{
  "num_hidden_layers": 15,
  "hidden_size": 128,
  "num_attention_heads": 2,
  "norm_place": "pre",
  "norm_eps": 1e-05,
  "rope_theta": 10000.0,
  "qk_norm": false,
  "init_std_o": 0.063,
  "init_std_up": 0.063,
  "init_std_down": 0.0,
  "beta2": 0.99,
  "max_grad_norm": 2.0,
  "train_tokens": 255500000,
  "max_steps": 7798
}
Each number is 50 + 15 x the weight over its row's rms, rounded and kept within 0 to 99. Layers, rows and columns count from 0. The size before them is the row's rms in percent of the matrix's.

# gate: layer 12 MLP gate, 448x128, rms 0.14, rows 200-230, columns 0-31
# up: layer 12 MLP up, 448x128, rms 0.151, rows 200-230, columns 0-31
# down: layer 12 MLP down (transposed), 448x128, rms 0.127, rows 200-230, columns 0-31
gate200 095:64 43 37 61 64 32 40 65 38 51 65 46 38 45 63 54 56 40 76 58 39 51 78 51 75 36 32 45 50 57 25 43
up200 095:48 25 63 84 47 55 54 54 36 33 56 27 45 56 36 26 46 63 77 53 61 53 76 37 86 31 24 45 59 52 43 56
down200 091:43 25 69 80 38 38 50 64 29 39 54 39 26 70 49 41 25 45 38 67 52 34 07 59 65 50 50 49 10 46 37 77
gate201 096:49 64 56 41 59 42 54 36 55 43 35 50 24 36 78 68 41 39 76 58 40 71 42 51 38 50 66 34 63 64 67 88
up201 105:51 52 55 43 44 73 61 54 76 53 67 49 38 63 73 45 59 33 38 15 59 52 82 60 42 64 46 73 50 47 31 21
down201 099:32 39 32 71 19 43 46 55 80 52 35 63 36 22 58 76 52 80 46 66 42 48 81 50 58 62 46 56 49 69 60 53
gate202 113:20 54 48 56 32 40 41 44 78 58 48 37 43 34 42 43 51 19 43 56 80 46 55 40 63 75 66 43 71 62 58 46
up202 111:56 49 49 57 49 22 50 62 32 71 33 54 36 66 73 49 59 57 33 30 45 20 55 62 51 57 21 55 54 59 48 72
down202 110:49 32 60 31 46 39 61 37 36 40 62 43 59 34 51 54 42 29 35 42 44 42 22 59 57 31 22 32 45 35 54 33
gate203 108:44 31 48 46 57 23 50 58 62 58 42 35 36 47 37 53 43 55 59 74 48 50 48 64 57 36 38 35 48 72 67 55
up203 092:47 57 32 17 59 66 48 42 29 40 54 43 38 59 60 42 62 38 44 36 25 39 55 50 77 61 74 62 47 35 47 59
down203 101:49 59 65 68 53 43 35 49 64 59 47 41 38 52 82 39 57 51 37 64 37 51 33 57 56 68 68 48 21 88 47 60
gate204 097:52 70 43 58 36 35 31 53 48 53 73 44 69 41 48 37 48 73 54 64 72 62 34 32 74 56 26 54 47 87 44 50
up204 091:66 16 74 43 48 40 66 29 62 66 60 42 38 37 51 59 41 46 44 70 41 50 28 63 57 48 50 61 47 68 60 49
down204 096:23 46 42 42 64 58 31 37 49 41 39 47 51 49 25 39 47 36 42 27 66 48 72 43 32 56 40 62 84 27 40 48
gate205 101:40 37 50 36 19 48 69 56 51 44 55 21 49 43 49 52 57 47 71 50 58 39 58 44 73 37 96 45 57 49 44 69
up205 112:62 56 67 29 65 23 34 48 88 48 54 57 19 53 43 67 65 51 20 57 34 74 73 58 58 51 48 49 60 43 63 50
down205 106:49 60 48 66 45 46 49 68 52 47 63 60 45 30 52 51 49 60 28 21 30 54 47 40 28 68 54 30 99 36 31 13
gate206 100:51 56 62 32 32 61 67 44 79 50 53 42 43 20 51 54 59 52 60 07 75 80 71 83 54 54 50 79 61 51 46 50
up206 097:75 60 68 41 36 22 30 53 54 30 78 53 33 53 55 76 41 78 34 32 40 40 61 44 58 84 42 47 57 57 41 60
down206 106:37 60 59 63 58 62 63 45 19 77 38 66 44 39 65 00 40 20 55 60 53 48 64 59 49 63 54 63 42 68 69 38
gate207 095:49 38 46 57 35 33 47 38 23 30 49 53 84 64 47 56 44 50 54 68 82 85 71 50 32 34 64 75 68 27 08 41
up207 109:74 41 71 26 56 64 47 58 66 26 44 56 45 65 83 38 47 37 61 49 46 42 67 50 70 59 46 52 45 51 43 40
down207 111:60 18 36 35 70 55 50 25 60 56 68 51 57 66 26 73 45 57 41 59 61 38 16 54 44 44 59 73 54 46 17 45
gate208 099:43 84 46 54 30 61 67 44 81 43 43 48 31 57 52 43 50 19 74 48 52 37 52 41 30 19 51 35 47 51 82 20
up208 095:72 65 74 45 50 61 26 69 57 48 46 41 43 44 58 65 50 44 59 58 32 52 57 37 29 52 33 42 53 55 46 38
down208 099:43 42 46 32 47 22 68 58 85 67 46 39 54 59 23 63 34 64 51 58 39 52 47 48 38 38 50 64 65 74 28 36
gate209 109:42 54 22 45 43 20 39 51 26 65 49 40 59 49 26 66 53 47 29 51 62 58 60 79 48 58 70 59 62 39 40 57
up209 106:77 44 73 48 66 65 60 57 37 64 37 77 25 44 39 44 40 40 53 25 64 59 51 56 19 46 41 57 47 61 41 59
down209 110:42 30 55 44 63 59 18 50 54 50 43 30 34 42 46 65 64 61 55 56 38 51 21 37 57 44 51 14 55 71 59 54
gate210 111:71 60 40 65 39 60 69 56 55 41 49 58 73 34 33 77 40 33 38 41 55 77 39 59 52 17 72 36 58 37 46 63
up210 110:58 36 50 45 50 61 58 45 55 29 53 50 60 29 36 60 41 71 18 54 38 56 62 75 45 61 38 59 58 27 53 50
down210 113:82 34 61 58 39 70 34 31 32 66 53 27 33 30 35 51 31 69 49 57 62 29 21 37 44 62 53 30 11 33 37 30
gate211 098:58 65 64 44 33 32 97 54 56 29 50 53 61 55 33 42 40 40 54 33 51 52 60 42 47 25 37 42 59 43 30 87
up211 101:37 38 41 48 76 31 43 44 50 57 55 36 37 62 50 67 67 70 24 85 56 48 48 77 74 68 36 37 58 61 57 61
down211 096:70 65 33 71 27 28 41 57 73 54 66 40 36 59 66 47 56 53 40 39 53 54 48 53 43 77 62 73 99 49 60 61
gate212 091:17 46 39 30 41 77 63 25 61 37 57 40 84 41 31 32 31 30 90 20 58 39 42 37 40 55 69 46 37 24 40 69
up212 084:33 41 39 52 61 58 34 55 43 30 38 32 75 53 75 41 68 58 65 63 65 67 48 28 68 57 77 54 44 13 32 31
down212 085:59 68 53 49 48 49 82 38 55 33 29 54 36 58 43 72 37 60 26 35 23 34 60 58 37 61 25 52 50 77 46 45
gate213 094:12 49 60 43 68 58 61 36 56 34 15 49 61 83 68 55 34 52 53 42 46 70 52 46 73 37 49 71 46 50 44 62
up213 086:78 67 67 20 28 42 36 60 72 40 59 51 36 54 49 59 58 64 34 63 44 28 32 51 50 61 57 19 53 38 42 46
down213 092:37 32 37 44 57 50 46 13 59 53 58 59 64 45 64 49 56 28 44 47 52 68 55 61 21 49 42 51 10 39 33 30
gate214 100:53 28 70 51 54 43 54 48 73 59 24 31 44 66 46 57 50 62 67 48 38 52 52 31 42 47 46 78 56 40 49 30
up214 098:62 41 88 47 24 31 40 56 28 36 45 49 54 52 55 61 37 48 58 46 42 48 44 71 59 64 58 64 58 79 58 44
down214 099:74 35 51 38 52 62 61 65 37 82 56 37 38 88 40 54 58 54 36 65 67 63 60 53 39 33 44 83 66 61 48 57
gate215 093:43 63 75 51 48 31 66 61 65 55 57 81 65 41 43 32 54 53 39 53 35 40 58 79 40 51 44 52 63 45 60 71
up215 097:65 33 21 19 69 53 70 34 63 40 34 69 66 63 35 40 33 52 54 45 53 25 56 55 30 65 42 54 50 26 49 67
down215 094:18 62 51 55 60 61 60 35 54 34 34 54 21 51 81 56 36 49 59 62 66 46 51 36 26 67 48 21 38 52 47 38
gate216 105:48 42 43 45 24 58 46 44 47 65 75 84 50 36 52 35 59 45 56 50 57 59 50 73 28 59 63 32 53 65 36 46
up216 109:27 61 34 51 24 70 61 59 65 31 44 50 52 26 72 37 13 40 62 66 55 66 49 54 69 60 29 59 54 43 39 69
down216 111:47 45 62 48 46 38 30 39 37 51 77 79 43 41 64 53 46 60 48 64 42 41 73 64 42 61 15 64 48 72 39 59
gate217 096:42 60 61 39 41 43 67 49 64 45 45 54 82 46 73 50 49 50 65 34 54 45 82 23 78 49 49 60 64 57 48 55
up217 097:72 54 25 21 59 78 36 63 39 41 33 72 50 51 53 61 49 46 42 73 59 75 48 46 43 52 48 29 62 63 34 34
down217 104:65 58 49 39 57 62 62 52 27 26 73 33 61 55 62 30 48 41 39 32 54 67 34 42 31 41 43 35 60 35 42 59
gate218 104:48 35 65 63 30 57 30 53 68 69 55 36 71 53 55 51 39 36 50 57 68 85 36 65 46 37 50 30 49 58 51 43
up218 090:32 68 32 64 55 51 78 51 63 33 63 66 57 48 51 44 37 37 54 53 44 29 10 31 43 66 53 37 36 52 57 60
down218 094:65 13 42 59 22 54 42 57 32 56 62 35 37 56 47 69 31 34 46 64 39 82 70 40 28 70 66 60 99 49 73 41
gate219 106:53 50 61 45 41 43 50 30 58 58 52 67 56 53 50 64 73 55 76 12 46 51 52 59 64 71 55 34 61 78 44 66
up219 103:66 53 45 58 58 34 36 68 48 32 33 65 35 62 54 37 55 42 57 67 20 81 66 42 56 48 61 25 55 76 35 40
down219 111:48 16 60 69 33 54 58 57 40 64 63 58 56 72 30 62 28 33 53 41 39 74 42 48 30 41 49 56 36 61 56 69
gate220 098:32 49 36 39 59 54 58 39 55 30 36 45 61 46 52 64 30 49 82 43 44 55 43 77 25 34 55 32 48 18 61 44
up220 084:46 55 55 61 34 48 41 55 38 18 68 61 31 75 28 34 65 76 46 29 49 26 37 30 49 51 45 83 58 66 44 33
down220 087:79 58 33 42 28 10 38 60 70 52 36 49 56 39 67 59 39 47 75 49 69 60 44 26 70 37 55 54 84 51 84 61
gate221 102:41 57 38 46 41 42 39 41 55 26 27 46 51 42 49 60 36 48 39 60 58 40 35 55 75 65 47 55 45 93 46 79
up221 091:27 58 62 69 28 68 65 58 35 56 55 47 47 62 67 44 29 73 50 45 32 57 55 48 42 71 33 28 55 83 60 43
down221 094:54 33 48 43 49 21 32 87 64 45 53 40 45 55 67 47 44 57 49 50 46 32 37 36 50 53 45 72 11 55 26 45
gate222 098:57 56 23 49 48 39 51 39 56 20 47 38 50 79 64 79 56 58 99 56 48 48 73 40 35 54 70 45 50 53 17 40
up222 101:33 64 76 57 55 74 46 46 16 51 33 58 12 53 34 28 43 47 37 51 70 38 46 46 39 27 19 39 68 46 57 47
down222 099:34 46 66 50 33 63 81 34 45 42 53 47 36 62 08 45 48 53 36 75 30 64 75 88 32 66 63 49 63 37 40 66
gate223 103:39 74 46 51 40 37 61 63 66 33 17 67 38 62 43 17 38 20 27 23 45 30 61 40 57 38 50 54 57 81 80 57
up223 104:57 70 54 35 62 50 39 35 39 37 45 51 49 56 20 46 58 17 69 42 47 66 71 47 52 54 47 41 57 60 48 67
down223 111:54 57 57 57 50 65 53 51 41 47 52 45 39 41 37 57 42 63 33 52 41 19 73 33 26 58 39 06 26 34 71 78
gate224 107:42 36 36 51 54 23 69 46 39 59 56 37 67 41 45 61 56 37 69 30 35 29 76 57 53 53 62 43 62 26 58 50
up224 099:71 61 45 50 31 46 48 50 60 41 21 74 36 57 38 77 33 44 31 61 52 46 45 79 41 35 62 46 57 68 44 64
down224 108:25 37 68 45 52 58 62 50 62 46 81 38 57 82 72 41 42 77 44 29 59 73 71 44 40 61 65 52 46 34 45 56
gate225 099:59 61 22 38 48 58 40 32 27 56 63 66 49 47 70 67 60 47 60 51 53 83 35 46 35 53 54 43 57 46 46 23
up225 103:67 36 53 51 31 62 39 40 65 67 41 63 61 34 65 83 40 60 00 36 53 46 20 42 60 35 43 55 48 48 53 51
down225 091:84 35 53 40 26 76 65 59 63 36 78 40 61 45 52 36 44 39 53 52 45 61 50 58 50 48 52 57 01 61 31 90
gate226 098:00 68 38 67 49 43 44 39 39 35 68 60 41 41 65 51 76 31 48 21 72 39 54 49 43 42 50 46 57 71 48 47
up226 093:02 33 20 60 50 51 45 53 25 47 32 44 61 39 38 45 59 72 41 30 78 39 55 63 39 54 59 37 42 64 59 76
down226 092:52 49 27 45 54 47 48 61 61 57 34 49 48 37 45 70 34 62 45 52 23 39 78 43 32 43 65 50 13 45 32 50
gate227 093:35 64 43 53 51 41 65 37 34 35 38 26 40 11 51 51 63 61 92 62 46 60 52 34 44 62 50 41 60 50 53 48
up227 095:33 51 54 46 60 64 48 50 46 61 20 65 59 48 37 30 50 58 48 53 53 69 53 40 35 59 41 63 48 60 48 61
down227 093:56 69 51 56 50 48 53 60 36 64 50 56 72 49 31 59 25 48 38 53 55 66 52 73 54 52 59 79 57 35 33 82
gate228 093:44 36 12 42 64 40 39 78 35 41 62 18 39 17 60 58 37 40 68 75 61 66 56 58 48 56 20 47 54 66 36 72
up228 086:76 28 36 56 47 82 48 30 56 56 41 28 41 70 33 55 54 47 54 26 43 50 58 66 57 48 46 67 38 49 54 41
down228 092:35 51 36 67 23 49 32 45 47 69 58 68 38 85 67 34 63 46 79 67 64 43 31 53 45 41 40 48 23 13 65 14
gate229 101:49 71 37 39 58 66 50 55 50 43 62 46 51 57 70 72 45 50 61 46 32 41 69 35 57 41 53 74 56 75 54 64
up229 101:59 54 14 34 40 85 34 26 37 47 65 38 73 19 57 34 43 57 16 33 28 53 52 61 60 65 50 60 49 53 41 55
down229 101:30 32 63 20 22 67 44 25 61 61 26 43 39 43 54 56 41 66 24 35 45 68 38 53 42 37 38 39 75 70 57 26
gate230 090:28 49 63 48 70 65 44 71 58 74 82 58 75 61 57 56 29 74 51 46 29 75 50 52 20 46 35 35 38 55 44 68
up230 086:48 37 42 73 35 52 55 33 59 33 40 16 47 52 42 26 50 36 57 36 57 50 48 41 32 65 45 61 64 85 53 51
down230 080:52 51 53 31 67 55 35 52 55 41 54 67 63 48 43 68 52 54 48 54 28 75 30 71 52 44 27 46 33 53 51 54